Part of a small language model's weights: tied embeddings.
Each number is 50 + 12 x the weight over the matrix's rms, rounded and kept within 0 to 99. Layers, rows and columns count from 0.

# up: layer 2 MLP up, 1536x384, rms 0.209, rows 1367-1435, columns 48-95
# down: layer 2 MLP down (transposed), 1536x384, rms 0.143, rows 1367-1435, columns 48-95
up1367:54 39 20 33 66 53 54 57 56 65 45 44 30 40 65 66 61 38 43 36 39 72 52 50 45 63 52 47 32 36 47 39 59 56 41 50 59 44 50 49 41 55 31 51 71 47 54 59
down1367:54 70 41 39 44 51 52 30 53 55 53 56 70 55 56 46 33 51 62 49 60 66 61 50 45 58 30 45 23 32 51 23 52 48 37 46 54 51 40 25 69 56 40 67 50 43 35 62
up1368:66 42 26 42 57 33 37 36 43 48 56 50 42 56 29 31 46 43 32 71 38 52 49 53 65 39 67 39 45 47 31 63 56 52 41 50 51 30 29 57 57 54 70 50 43 50 66 45
down1368:68 79 45 68 52 79 47 67 55 47 41 27 46 67 55 40 34 61 52 47 66 64 58 45 69 54 61 34 43 51 65 54 67 53 69 29 67 43 41 37 60 62 44 39 60 45 51 21
up1369:44 62 41 46 35 43 65 61 58 59 30 48 52 67 59 52 54 57 53 38 62 55 56 49 23 57 45 43 63 48 58 51 36 44 60 50 36 21 47 55 59 61 57 75 61 40 41 58
down1369:43 51 45 63 47 33 61 45 57 69 46 58 59 74 71 35 47 50 59 51 55 53 73 36 37 53 41 39 67 52 61 73 39 40 54 31 32 37 49 63 51 47 49 47 55 40 50 50
up1370:65 73 64 50 50 27 29 49 69 61 53 40 44 69 53 57 51 69 39 59 56 62 58 32 58 66 54 51 48 41 47 36 68 33 50 49 45 33 43 36 54 37 53 46 33 56 45 72
down1370:49 36 42 53 47 43 54 50 55 65 38 53 51 56 67 59 48 59 53 61 66 53 62 43 41 36 61 49 72 38 71 62 35 24 63 36 58 47 58 38 65 53 33 34 26 42 66 46
up1371:40 58 41 71 50 33 74 31 42 54 38 73 19 27 45 48 50 62 62 44 19 49 60 60 17 41 43 52 62 50 36 48 46 61 57 45 46 89 49 59 34 44 51 42 34 45 66 48
down1371:42 50 59 53 42 51 56 56 75 54 37 55 39 48 34 41 45 45 66 47 39 58 82 46 40 26 44 56 54 38 43 49 39 62 56 40 43 56 56 62 47 35 60 41 41 27 64 18
up1372:48 51 42 41 32 30 38 50 75 48 41 73 25 24 54 66 61 61 48 58 47 50 45 52 41 47 52 45 44 50 45 68 28 50 56 69 51 55 44 71 32 61 56 75 59 49 58 56
down1372:51 41 34 60 56 51 50 46 73 46 35 30 50 36 43 44 57 53 57 75 68 67 47 26 69 48 30 71 55 38 43 28 36 60 56 71 58 41 47 58 43 34 33 54 57 56 55 30
up1373:36 63 56 40 48 46 89 37 52 54 51 53 69 54 45 31 48 31 48 51 56 59 36 39 37 59 60 61 57 67 43 50 46 56 51 61 48 56 81 39 75 58 48 46 60 36 35 38
down1373:38 26 50 54 59 43 48 40 50 68 53 57 39 67 51 31 45 48 48 56 33 55 33 58 46 63 57 52 52 69 65 63 36 59 41 55 42 46 21 60 70 65 61 45 67 31 58 56
up1374:55 67 30 57 52 49 64 59 34 34 63 50 49 47 53 68 38 66 59 45 52 57 56 48 51 29 46 56 36 69 52 49 36 59 57 44 56 31 70 57 47 47 57 46 57 47 42 53
down1374:36 66 36 41 34 60 70 60 67 43 49 69 49 38 31 50 60 74 40 64 52 66 43 58 51 35 59 71 31 55 40 66 51 57 64 47 41 49 48 49 43 47 32 57 48 52 49 43
up1375:45 44 64 51 31 73 39 22 74 27 55 54 49 55 51 63 35 42 49 58 43 31 55 39 45 28 44 56 70 25 61 41 62 47 44 32 50 60 60 51 44 38 66 53 42 54 58 41
down1375:47 48 43 48 24 59 59 70 56 37 68 65 56 32 72 62 48 49 64 55 52 58 46 40 61 31 33 56 67 60 49 52 47 22 36 46 55 76 51 63 55 58 39 46 61 35 43 59
up1376:44 83 64 59 50 67 46 34 56 36 45 51 48 60 49 59 30 91 53 71 38 38 37 40 40 17 58 84 58 58 66 61 43 51 37 80 54 43 60 64 53 59 65 56 38 47 45 48
down1376:29 89 48 63 57 30 40 51 62 46 69 46 57 62 58 52 36 74 57 74 56 50 35 26 49 31 56 71 40 89 64 55 55 58 12 62 54 54 64 54 64 64 55 67 63 42 37 47
up1377:49 45 45 60 57 48 38 61 45 38 57 62 47 48 39 40 38 53 58 24 38 47 54 62 48 51 72 55 40 64 49 57 55 61 34 45 31 48 59 67 42 53 54 30 34 59 58 64
down1377:51 47 32 50 55 43 37 65 47 41 56 73 51 58 47 33 42 50 60 43 41 51 42 40 40 55 54 47 52 50 49 75 46 48 38 30 46 51 58 62 28 46 41 53 21 52 39 60
up1378:37 46 68 62 73 35 65 82 62 34 54 47 90 34 47 48 55 72 50 41 55 53 44 39 56 38 30 42 52 64 64 62 41 36 51 45 56 44 37 56 68 44 64 41 25 39 52 51
down1378:42 32 38 53 50 32 75 42 60 48 67 48 43 63 44 51 59 40 55 55 50 45 54 55 43 55 68 24 70 45 31 54 39 52 45 48 45 32 56 53 35 36 47 57 65 41 62 62
up1379:37 43 28 60 65 28 50 46 51 29 68 64 52 48 69 36 38 52 30 45 53 57 56 39 60 52 63 42 63 09 67 54 31 36 41 55 49 56 58 62 26 65 44 43 68 59 30 49
down1379:40 30 33 63 34 44 53 62 51 43 58 73 38 51 59 36 40 58 28 67 59 53 60 34 51 41 59 35 45 23 57 43 46 45 56 44 34 73 55 44 36 58 43 36 40 46 49 38
up1380:48 52 50 35 49 50 55 34 56 41 38 50 43 36 52 70 42 61 40 53 32 45 45 51 40 40 51 58 46 46 39 58 45 59 29 45 49 43 56 58 60 49 64 70 41 48 57 48
down1380:47 46 61 37 53 56 61 39 48 38 37 66 48 37 53 74 53 43 51 53 52 41 55 43 44 34 52 44 52 51 48 54 47 62 30 62 45 46 44 65 54 37 52 67 53 36 54 61
up1381:46 43 46 39 54 47 61 22 61 50 68 29 81 58 73 54 50 69 60 28 56 23 60 56 51 49 73 28 64 34 46 50 53 38 36 48 40 22 40 57 47 50 49 54 40 48 63 69
down1381:34 48 41 75 44 49 50 34 51 67 79 49 57 59 67 63 54 68 25 55 56 44 54 50 48 60 37 20 37 51 36 48 58 43 25 49 37 25 52 28 34 59 35 58 65 38 49 62
up1382:53 80 58 67 46 55 78 40 61 71 46 41 42 62 60 37 32 43 41 19 55 34 43 58 57 41 23 90 40 14 44 42 45 57 60 47 59 47 60 46 57 58 42 59 79 46 62 23
down1382:53 64 53 58 58 73 40 74 58 43 51 57 47 32 40 30 47 41 42 43 65 40 11 47 66 36 17 76 53 29 36 34 51 42 75 48 28 40 43 29 29 62 34 66 54 53 62 54
up1383:53 47 49 26 59 31 51 60 50 36 47 42 52 55 51 56 55 56 46 52 63 69 60 57 50 44 47 51 74 64 50 51 49 46 45 62 58 46 35 46 47 48 50 50 61 54 34 57
down1383:57 55 57 55 46 61 29 56 60 34 44 63 49 52 40 44 61 43 42 75 43 30 56 59 45 38 40 73 75 50 41 54 46 54 36 72 50 55 26 52 49 42 65 48 62 41 48 40
up1384:50 35 61 51 40 56 48 36 32 53 67 56 50 55 48 53 26 66 51 47 34 45 73 41 40 40 87 55 51 56 44 42 59 53 33 55 48 62 62 54 45 75 54 62 63 44 53 44
down1384:67 73 35 49 45 48 42 68 59 66 40 44 56 43 44 54 49 45 57 56 46 46 42 62 51 50 53 33 44 46 75 60 49 62 56 40 21 41 49 48 57 45 56 55 36 38 71 40
up1385:72 48 60 73 28 41 73 48 42 41 42 60 36 41 62 52 48 33 36 24 50 38 47 33 39 55 36 36 68 40 60 39 56 45 69 58 39 32 44 46 30 43 59 41 48 30 34 40
down1385:44 44 55 58 40 53 64 54 46 42 52 49 42 56 45 61 44 42 55 33 51 20 52 29 51 59 61 37 59 36 46 43 52 24 52 68 46 40 56 40 47 37 36 61 59 37 47 52
up1386:52 50 66 36 34 34 53 52 39 53 41 53 37 58 63 38 60 50 51 48 44 43 45 45 42 42 55 58 42 59 51 42 46 53 37 49 59 48 53 55 52 53 53 53 47 50 58 39
down1386:58 57 74 66 37 46 38 55 33 42 52 47 48 61 52 51 47 41 51 43 52 37 44 59 40 37 57 52 57 60 36 38 51 58 47 43 57 48 55 64 56 55 51 51 53 41 53 34
up1387:68 57 51 56 50 30 40 42 53 48 38 54 34 49 36 64 50 71 48 57 26 82 42 51 35 30 56 50 42 55 35 38 34 43 55 42 32 39 58 38 57 26 61 44 51 30 65 57
down1387:72 70 31 48 54 46 44 55 53 48 46 54 33 54 35 50 48 70 57 41 72 64 53 74 48 39 27 45 52 56 45 49 32 35 67 32 35 52 41 53 65 29 56 42 46 26 45 56
up1388:64 48 47 51 60 63 56 47 59 37 62 47 42 50 46 55 38 50 60 56 54 51 50 38 49 55 52 62 60 50 48 45 51 49 38 54 56 50 51 54 49 62 41 52 58 54 46 48
down1388:45 53 41 46 47 50 64 47 43 59 56 39 51 55 39 46 40 50 58 49 59 44 52 58 47 45 45 49 55 41 48 43 40 51 41 52 49 49 51 56 58 60 67 50 40 41 58 50
up1389:47 55 56 53 53 51 47 39 53 53 62 44 63 47 50 45 26 56 36 33 54 50 55 51 29 45 67 48 61 51 59 61 39 50 54 54 32 53 47 59 37 49 25 50 51 37 61 66
down1389:50 48 60 52 46 47 52 41 55 49 66 54 48 53 65 49 44 45 41 53 60 25 50 53 53 55 63 60 49 55 62 49 54 49 43 31 47 54 52 52 50 52 35 57 32 46 68 50
up1390:40 43 45 25 43 17 41 39 38 52 68 68 45 38 54 50 31 50 37 45 70 31 62 48 53 52 22 37 61 57 67 70 51 48 48 51 55 44 53 50 34 58 63 57 81 64 47 44
down1390:38 57 32 51 42 52 33 61 60 41 61 47 48 40 45 33 57 52 45 72 52 45 38 53 40 46 46 58 46 55 34 29 56 41 58 52 56 60 44 36 52 35 33 41 51 77 36 60
up1391:37 50 36 54 54 58 35 45 53 31 43 58 49 45 57 42 53 56 61 57 50 63 48 48 58 40 63 32 37 45 37 60 51 54 51 60 47 49 51 58 63 61 57 67 60 39 52 53
down1391:47 57 52 62 61 41 51 45 40 58 50 46 49 43 73 57 41 34 47 40 46 48 60 43 54 42 76 45 33 47 48 53 38 46 52 57 55 53 55 65 62 61 43 49 72 58 51 36
up1392:45 38 53 39 43 46 52 49 61 45 43 36 30 48 48 58 42 43 41 41 45 60 42 47 30 55 50 44 45 50 42 36 55 48 65 53 53 67 61 61 38 51 75 57 54 55 65 53
down1392:45 53 87 50 36 50 36 45 46 57 55 51 51 49 65 45 53 44 47 38 46 57 65 45 54 41 48 53 41 41 51 47 32 54 55 51 66 43 36 36 30 37 49 62 59 55 55 74
up1393:59 54 53 45 35 51 52 25 37 44 65 39 32 52 56 75 55 63 69 43 53 59 42 56 42 71 65 45 53 34 39 52 55 57 46 53 65 49 58 57 50 40 43 38 57 53 63 58
down1393:66 36 52 39 49 29 50 58 44 59 52 27 43 37 52 62 51 33 65 63 63 63 53 65 38 54 60 65 46 30 42 55 60 61 53 63 55 53 40 79 46 53 31 46 55 55 64 67
up1394:59 74 49 54 54 34 38 60 50 35 61 39 68 59 36 31 72 58 49 60 61 57 51 69 46 51 78 50 32 53 43 65 47 62 77 51 43 45 62 80 84 55 53 77 38 48 46 56
down1394:37 49 48 55 64 47 44 52 68 25 30 31 55 45 55 47 57 68 71 59 43 19 65 59 60 62 70 26 37 32 50 55 79 59 44 64 54 48 53 54 43 54 48 46 37 39 36 56
up1395:33 43 57 57 21 45 10 63 65 54 58 54 41 54 40 56 49 41 55 26 56 46 59 68 58 53 59 69 51 40 65 62 38 52 45 49 54 32 54 57 56 45 26 52 44 36 83 34
down1395:56 55 69 56 33 64 38 57 77 54 57 64 35 56 52 53 24 41 55 36 75 58 61 54 65 63 43 44 53 46 52 59 50 45 64 61 59 36 44 55 50 50 31 37 64 42 66 29
up1396:56 70 55 50 36 56 35 61 48 86 58 66 47 54 40 77 35 49 42 71 67 44 62 62 77 55 48 49 64 61 47 44 36 65 42 43 46 52 62 43 63 45 66 73 47 39 46 42
down1396:66 54 47 50 77 55 28 63 54 24 71 24 54 64 46 58 68 32 29 66 54 39 35 41 45 49 65 33 53 56 47 62 63 57 43 59 31 48 44 40 54 46 46 31 52 48 52 47
up1397:59 36 50 83 40 38 56 21 67 54 44 25 80 72 72 64 45 68 55 60 54 56 51 51 37 18 78 62 66 61 36 67 51 47 46 39 51 42 43 66 72 26 71 89 57 39 58 63
down1397:50 41 33 70 75 39 47 25 79 68 35 27 51 93 62 48 46 46 31 55 64 54 53 68 38 09 99 65 62 54 44 42 51 64 66 40 35 35 35 66 47 31 48 72 75 37 47 59
up1398:67 52 46 67 46 48 47 32 41 33 47 58 55 45 63 58 47 47 63 43 50 38 70 33 46 62 63 48 47 38 50 50 40 33 59 62 48 44 50 53 44 61 41 75 49 47 67 35
down1398:43 45 48 51 44 43 56 60 47 50 25 32 49 44 70 34 44 40 61 23 52 57 49 54 43 43 47 49 31 25 56 49 68 52 49 39 39 73 59 42 52 43 56 61 41 54 54 64
up1399:18 45 43 65 51 43 54 47 50 45 57 48 30 67 46 42 46 77 23 28 47 39 65 50 57 38 66 42 59 51 75 53 62 53 64 66 37 57 59 34 68 65 54 48 26 67 46 59
down1399:71 47 48 50 45 53 38 43 68 30 61 62 45 39 44 68 69 30 62 51 64 55 36 50 48 73 41 57 63 50 31 37 43 52 58 47 64 39 55 39 43 50 48 50 48 52 42 55
up1400:39 35 47 38 48 44 52 50 46 42 40 61 48 34 53 66 64 61 49 67 61 42 34 54 38 58 48 34 48 52 57 61 50 36 33 49 55 37 57 52 37 58 47 53 42 52 48 61
down1400:61 67 54 46 44 54 45 37 41 49 41 52 56 42 54 54 55 38 40 53 58 54 50 55 43 58 59 43 66 73 65 42 43 42 41 37 46 45 51 45 58 74 37 48 53 47 56 46
up1401:43 60 42 51 46 49 60 49 50 53 30 57 38 43 44 47 62 40 54 26 64 48 63 41 73 67 54 54 47 31 54 47 35 36 39 42 61 48 53 58 61 51 65 77 33 48 52 56
down1401:62 48 47 50 51 47 50 54 64 62 52 53 43 40 52 39 57 48 59 37 59 61 61 48 56 44 67 46 57 68 55 53 57 60 51 46 46 57 51 39 53 45 44 39 34 44 49 36
up1402:56 41 42 70 51 50 35 55 61 42 60 50 52 43 47 54 53 47 54 46 56 49 55 32 52 45 59 46 35 52 73 50 68 42 40 50 59 55 37 41 44 41 52 43 69 37 67 37
down1402:53 39 66 48 42 57 50 54 68 72 38 50 52 53 50 58 35 59 54 44 29 37 43 50 39 53 33 45 55 46 39 55 48 43 30 62 53 45 63 58 48 53 43 39 60 48 53 39
up1403:75 52 47 52 39 52 21 33 32 80 51 56 50 45 41 60 48 52 63 48 15 57 51 32 57 62 59 33 32 60 44 50 43 53 34 65 45 44 34 44 55 72 68 58 73 45 78 48
down1403:73 67 47 53 74 63 31 57 47 42 55 59 73 47 21 38 44 58 54 58 46 58 55 48 54 44 55 46 49 56 37 45 65 71 39 52 49 44 37 50 59 64 52 47 59 46 40 58
up1404:49 34 52 65 45 44 44 69 40 84 57 50 82 55 50 49 48 56 68 50 46 54 33 53 33 58 68 50 56 66 59 48 58 28 46 51 65 41 61 51 53 50 56 41 57 60 33 44
down1404:51 55 58 46 52 37 57 36 32 48 34 50 47 52 44 40 46 26 37 53 51 47 52 42 55 62 47 56 62 61 34 45 48 45 50 50 67 58 56 49 44 46 58 52 49 49 50 59
up1405:87 63 27 81 42 38 46 54 62 50 54 50 36 50 69 50 46 54 44 46 60 31 85 56 58 56 53 53 57 51 62 67 44 40 36 64 70 59 38 87 33 34 56 70 57 56 82 60
down1405:61 53 22 62 43 43 62 71 63 48 56 31 46 57 72 37 50 82 35 37 54 64 60 46 63 71 51 35 55 63 62 52 44 36 38 55 65 60 30 67 54 35 36 71 44 57 49 49
up1406:47 72 08 51 45 49 58 35 37 71 50 55 49 68 62 52 27 54 33 42 45 46 46 25 54 48 56 41 47 58 60 53 52 47 46 54 50 52 41 63 44 54 47 34 38 61 70 52
down1406:38 73 18 63 67 44 55 44 51 53 57 45 54 55 59 55 21 41 48 71 51 58 54 30 45 55 41 50 44 35 65 45 50 45 63 65 73 48 43 62 39 38 51 49 58 46 63 57
up1407:63 29 56 67 44 55 58 46 41 40 68 40 65 44 33 70 40 54 58 43 47 55 57 30 37 61 57 45 49 37 39 67 41 45 22 50 48 61 41 40 46 45 39 51 64 58 57 68
down1407:45 54 48 45 47 61 44 29 47 40 39 38 55 70 48 53 48 62 42 56 58 52 69 30 37 45 45 54 54 64 72 53 57 64 63 43 45 43 37 64 71 29 54 62 68 69 58 43
up1408:54 66 61 68 42 47 48 31 32 54 59 61 40 41 60 65 35 36 38 54 35 62 27 55 45 57 63 54 23 42 43 52 54 37 80 50 37 56 10 53 85 45 71 25 26 61 16 47
down1408:40 51 47 44 51 55 40 43 54 48 44 55 34 47 54 43 42 40 39 61 64 55 28 55 41 86 62 46 43 57 35 60 48 34 64 48 50 43 55 43 70 54 45 62 51 42 53 38
up1409:38 56 38 44 49 64 38 45 54 48 41 43 43 31 70 38 55 44 46 51 64 34 65 55 54 50 59 50 51 42 70 55 48 47 61 57 57 52 49 42 49 48 53 49 66 57 47 48
down1409:70 52 58 41 54 33 55 35 74 54 52 33 45 56 39 41 54 42 56 62 48 62 35 49 65 39 54 50 37 43 36 49 26 71 48 16 43 38 61 44 41 49 44 42 44 51 48 49
up1410:54 42 69 52 62 64 44 30 51 61 38 60 36 60 51 50 97 57 57 43 49 62 53 65 50 58 56 50 65 67 36 42 62 61 57 70 40 35 69 46 62 15 38 42 44 51 37 44
down1410:47 64 49 35 47 68 34 47 29 53 43 58 43 63 76 44 62 47 34 62 62 55 53 35 50 38 14 68 27 46 60 43 42 49 69 69 40 32 57 46 46 22 27 31 43 62 54 51
up1411:52 55 49 53 57 57 40 42 36 53 48 48 61 42 45 57 63 44 47 39 60 77 33 45 64 41 40 62 55 60 49 53 69 47 69 55 48 42 41 55 65 56 32 46 56 31 49 42
down1411:42 25 49 67 37 49 56 43 50 58 47 39 49 34 23 52 60 41 49 50 52 28 68 50 60 40 31 59 52 52 52 57 52 51 51 44 58 65 53 26 64 42 56 58 41 67 44 53
up1412:41 55 68 55 63 60 45 45 66 50 55 52 53 36 48 54 49 35 40 44 69 49 70 32 46 58 38 37 52 48 41 58 56 58 61 54 57 46 38 42 23 48 49 62 55 57 38 55
down1412:52 52 64 63 66 54 31 56 69 54 50 63 47 28 44 64 53 41 36 36 58 47 78 18 43 51 24 39 61 53 26 61 70 66 65 45 53 61 48 44 42 56 54 67 52 55 50 49
up1413:57 51 46 34 24 44 48 60 49 44 58 71 49 36 62 28 37 58 35 70 33 33 46 36 53 29 62 70 49 55 76 38 43 24 46 33 54 71 53 47 54 64 62 50 41 49 70 51
down1413:52 56 40 47 28 38 58 51 41 59 54 73 54 58 32 46 43 63 51 80 25 34 46 48 56 48 38 61 42 64 73 38 58 55 52 34 50 58 60 57 58 61 67 41 29 35 67 44
up1414:40 61 48 39 59 49 40 52 54 73 54 32 67 60 39 41 50 48 62 62 41 45 46 51 40 55 32 54 52 54 39 44 44 33 49 57 28 45 55 56 46 43 55 49 58 38 63 31
down1414:43 52 51 55 57 61 45 42 39 46 47 61 72 53 72 61 56 48 40 46 64 18 39 56 46 61 62 43 63 61 42 51 42 51 44 54 34 52 33 58 50 59 43 68 39 47 40 49
up1415:53 40 75 38 49 37 51 57 51 55 57 53 47 40 47 43 60 55 44 47 60 44 67 48 46 77 63 49 45 37 43 47 40 40 44 64 47 35 51 43 34 58 69 69 47 62 56 56
down1415:36 51 58 57 59 70 53 48 39 64 72 36 68 54 34 46 45 57 65 44 44 61 53 70 62 61 38 53 42 41 59 38 43 60 42 63 49 55 36 66 51 47 58 54 45 56 59 49
up1416:35 33 59 38 57 64 44 53 39 59 56 39 66 51 53 50 45 46 57 53 51 49 50 32 51 51 42 50 47 57 53 45 69 46 44 76 47 66 65 51 47 57 47 41 56 40 42 69
down1416:35 30 53 36 58 43 43 51 48 62 47 43 63 38 54 44 48 69 47 45 40 76 39 60 71 52 53 58 57 77 52 57 46 46 70 66 43 65 47 48 63 39 48 43 58 51 39 46
up1417:46 30 68 55 50 55 42 41 55 46 41 70 40 48 60 47 65 56 34 49 63 50 50 66 48 51 36 51 51 51 57 43 48 51 48 49 60 44 38 56 46 65 52 61 59 61 65 58
down1417:44 57 49 45 46 44 45 41 48 41 44 46 46 56 61 45 60 47 37 55 61 50 46 51 55 45 31 41 48 53 44 54 44 38 53 42 40 44 60 47 36 53 28 52 45 51 56 52
up1418:38 50 54 43 49 59 53 29 59 56 64 46 44 39 32 63 53 43 72 58 65 54 55 56 66 59 55 58 42 42 42 47 43 48 53 48 37 55 66 52 39 63 51 51 32 27 45 51
down1418:42 43 72 50 51 52 61 49 55 67 56 55 44 39 40 63 60 50 41 40 51 36 55 26 69 55 35 64 24 66 41 57 53 56 40 59 59 69 61 68 61 48 28 45 60 58 67 32
up1419:53 47 45 68 48 43 55 58 51 47 63 48 61 56 61 56 52 49 58 49 60 61 44 59 63 44 49 36 54 60 40 54 68 46 51 55 49 40 43 45 48 50 58 38 49 42 43 42
down1419:50 63 54 51 56 41 60 35 42 51 61 47 45 47 43 39 47 46 55 43 43 40 35 46 48 48 55 44 55 60 59 54 38 58 59 41 57 32 51 28 36 61 76 62 47 56 50 48
up1420:70 30 55 62 44 57 60 80 21 47 39 62 39 45 56 62 74 40 57 55 60 50 35 42 63 51 48 62 61 52 48 56 58 38 44 37 54 53 47 29 58 42 37 54 53 48 45 46
down1420:58 40 72 41 51 62 49 49 54 38 60 32 52 55 53 29 39 37 54 61 68 64 23 42 61 25 60 73 53 62 39 50 77 34 39 63 43 64 40 45 59 35 32 60 49 60 36 51
up1421:56 47 47 55 52 51 50 48 51 38 50 54 53 43 33 42 50 55 36 32 55 46 71 34 26 69 43 48 71 60 48 43 40 58 42 43 67 25 42 29 57 65 35 54 61 52 41 53
down1421:50 35 51 40 55 70 51 34 65 51 49 35 59 51 21 48 32 54 43 29 55 52 74 41 28 41 44 66 56 65 57 68 64 65 58 44 50 44 66 46 48 69 55 36 42 58 64 52
up1422:51 53 59 38 73 48 21 41 66 54 53 51 37 43 45 57 44 53 39 38 28 55 53 56 59 36 41 50 45 75 54 52 51 37 55 30 44 67 72 57 40 58 47 73 55 34 48 56
down1422:60 55 61 38 48 36 17 38 42 58 62 49 60 54 51 55 56 55 26 49 39 54 61 50 74 37 34 36 59 55 44 63 59 61 47 37 47 62 66 28 60 65 59 54 45 27 69 57
up1423:48 48 44 80 49 49 59 42 69 49 51 57 59 49 57 66 62 40 02 19 38 29 26 97 35 60 65 19 41 32 37 19 28 54 30 29 39 44 41 73 36 45 49 83 49 56 36 50
down1423:42 89 44 63 55 55 73 57 78 53 29 62 47 43 42 77 50 41 43 44 50 49 29 77 59 66 70 53 48 36 33 13 00 67 24 54 68 59 40 77 36 57 20 82 67 63 40 41
up1424:48 63 55 58 53 51 46 46 62 58 53 56 56 39 47 53 61 45 37 46 29 52 60 42 65 43 42 54 59 36 27 49 44 51 53 63 34 42 56 45 58 62 45 56 61 54 60 45
down1424:39 52 70 47 46 34 46 49 63 45 64 53 45 33 50 50 64 33 49 42 43 43 56 35 66 34 48 32 58 31 54 51 33 51 48 62 35 43 55 18 51 71 61 65 41 52 59 38
up1425:38 54 43 52 52 29 26 53 44 32 46 45 52 33 55 42 33 61 57 29 57 47 67 28 34 45 76 63 52 56 41 60 30 51 42 46 55 39 70 44 38 37 69 60 16 33 42 65
down1425:42 54 47 61 44 44 29 49 48 36 33 50 52 60 47 54 33 56 56 36 59 54 67 36 32 39 61 50 39 53 53 51 39 58 66 49 38 36 68 34 47 49 56 67 16 44 39 48
up1426:58 75 36 36 76 63 42 40 36 59 71 38 48 59 63 22 59 42 46 47 33 51 48 47 51 66 39 37 40 52 44 33 42 57 62 18 53 41 54 57 55 17 65 42 19 50 36 53
down1426:47 46 53 47 65 45 35 58 51 55 39 37 48 59 64 26 60 39 53 57 37 37 44 44 69 54 32 54 70 70 54 63 53 56 61 42 49 65 42 26 40 44 41 64 47 35 36 40
up1427:55 56 53 50 55 53 56 55 61 58 45 56 45 63 46 44 66 42 30 69 41 45 65 68 52 48 43 58 48 52 25 45 50 30 43 25 31 71 54 49 54 51 50 63 45 46 61 70
down1427:51 43 59 64 30 47 37 54 60 43 37 43 36 66 60 41 52 52 42 55 73 26 42 49 41 48 62 59 58 34 47 51 48 43 71 48 33 57 68 51 36 35 27 50 42 46 58 63
up1428:68 48 56 48 36 32 56 35 67 53 22 67 52 49 57 55 42 49 68 46 57 59 58 38 53 25 61 40 64 58 64 45 64 28 38 61 39 59 43 57 62 48 36 50 51 64 56 47
down1428:56 51 81 36 52 41 57 50 54 50 35 57 36 41 52 70 48 59 61 43 53 55 52 52 52 35 61 37 68 41 65 52 53 46 62 57 44 67 62 39 44 43 52 51 40 65 57 44
up1429:59 37 51 45 67 48 51 68 22 44 42 43 41 52 55 40 53 54 71 48 58 48 40 49 39 63 46 45 44 73 54 31 52 53 44 59 46 78 47 64 54 46 53 58 54 53 32 41
down1429:72 39 61 66 33 48 37 42 40 43 41 60 37 53 61 65 46 38 60 53 65 59 68 49 53 47 55 49 29 60 42 58 46 68 41 67 36 83 68 51 50 51 52 56 42 51 47 24
up1430:51 60 56 45 62 46 49 52 48 49 68 43 47 26 49 40 58 52 48 49 57 54 45 42 17 59 67 44 40 41 35 46 51 61 47 48 39 66 49 46 62 55 33 49 48 47 51 48
down1430:42 62 52 52 34 55 48 55 52 38 44 38 47 40 63 48 45 46 51 57 61 44 41 56 31 40 50 59 42 60 54 46 52 44 54 41 52 49 64 43 39 58 53 36 46 55 50 60
up1431:59 51 44 44 45 39 49 54 31 32 58 28 47 28 55 50 39 68 74 67 42 64 68 55 61 41 41 51 68 45 43 52 56 54 54 52 49 58 58 51 71 62 42 33 48 46 53 73
down1431:51 62 71 60 65 39 59 28 46 30 74 20 49 55 47 65 54 58 75 52 58 64 59 28 66 54 36 48 47 55 45 64 17 54 41 76 40 44 52 37 41 69 63 66 34 45 58 37
up1432:49 21 34 33 35 56 72 40 36 23 42 32 55 72 06 71 56 67 33 84 43 68 64 53 41 58 55 45 32 35 42 63 41 50 67 59 52 27 49 74 37 58 33 51 47 53 61 49
down1432:62 46 56 50 49 44 37 37 57 54 52 53 52 49 56 68 73 29 39 60 26 44 32 74 26 59 65 47 42 57 60 57 62 22 52 51 27 22 51 73 49 38 33 33 34 71 53 38
up1433:61 37 51 67 60 44 53 54 68 62 40 46 55 48 43 43 42 44 36 55 48 39 42 71 56 55 45 49 56 44 51 46 49 60 36 41 25 45 53 55 48 58 47 44 52 32 49 33
down1433:64 61 59 44 69 69 63 47 42 66 38 35 54 44 30 41 45 44 36 58 42 41 58 54 48 60 50 22 40 50 56 82 61 46 70 45 40 46 55 48 57 73 63 46 46 50 68 44
up1434:80 57 57 46 49 60 49 49 46 60 50 43 55 55 49 59 29 48 47 56 41 48 51 41 48 66 37 56 64 64 55 54 58 49 43 62 32 52 53 51 52 64 46 52 59 54 57 59
down1434:75 40 65 55 40 64 48 57 56 56 41 24 46 44 39 42 41 56 54 47 49 45 72 39 50 71 41 51 64 71 54 33 37 40 24 65 45 49 42 47 49 49 46 55 52 61 63 60
up1435:64 55 23 49 57 43 60 60 73 63 61 44 63 55 58 50 77 43 47 60 46 31 37 67 56 54 66 50 40 71 42 72 62 41 58 80 39 71 45 61 46 45 40 51 46 29 81 72
down1435:51 73 33 51 44 33 41 71 53 43 46 62 41 64 49 49 76 49 48 62 43 32 37 72 59 51 53 38 41 60 49 81 56 51 55 52 47 40 32 35 41 45 57 59 54 47 42 45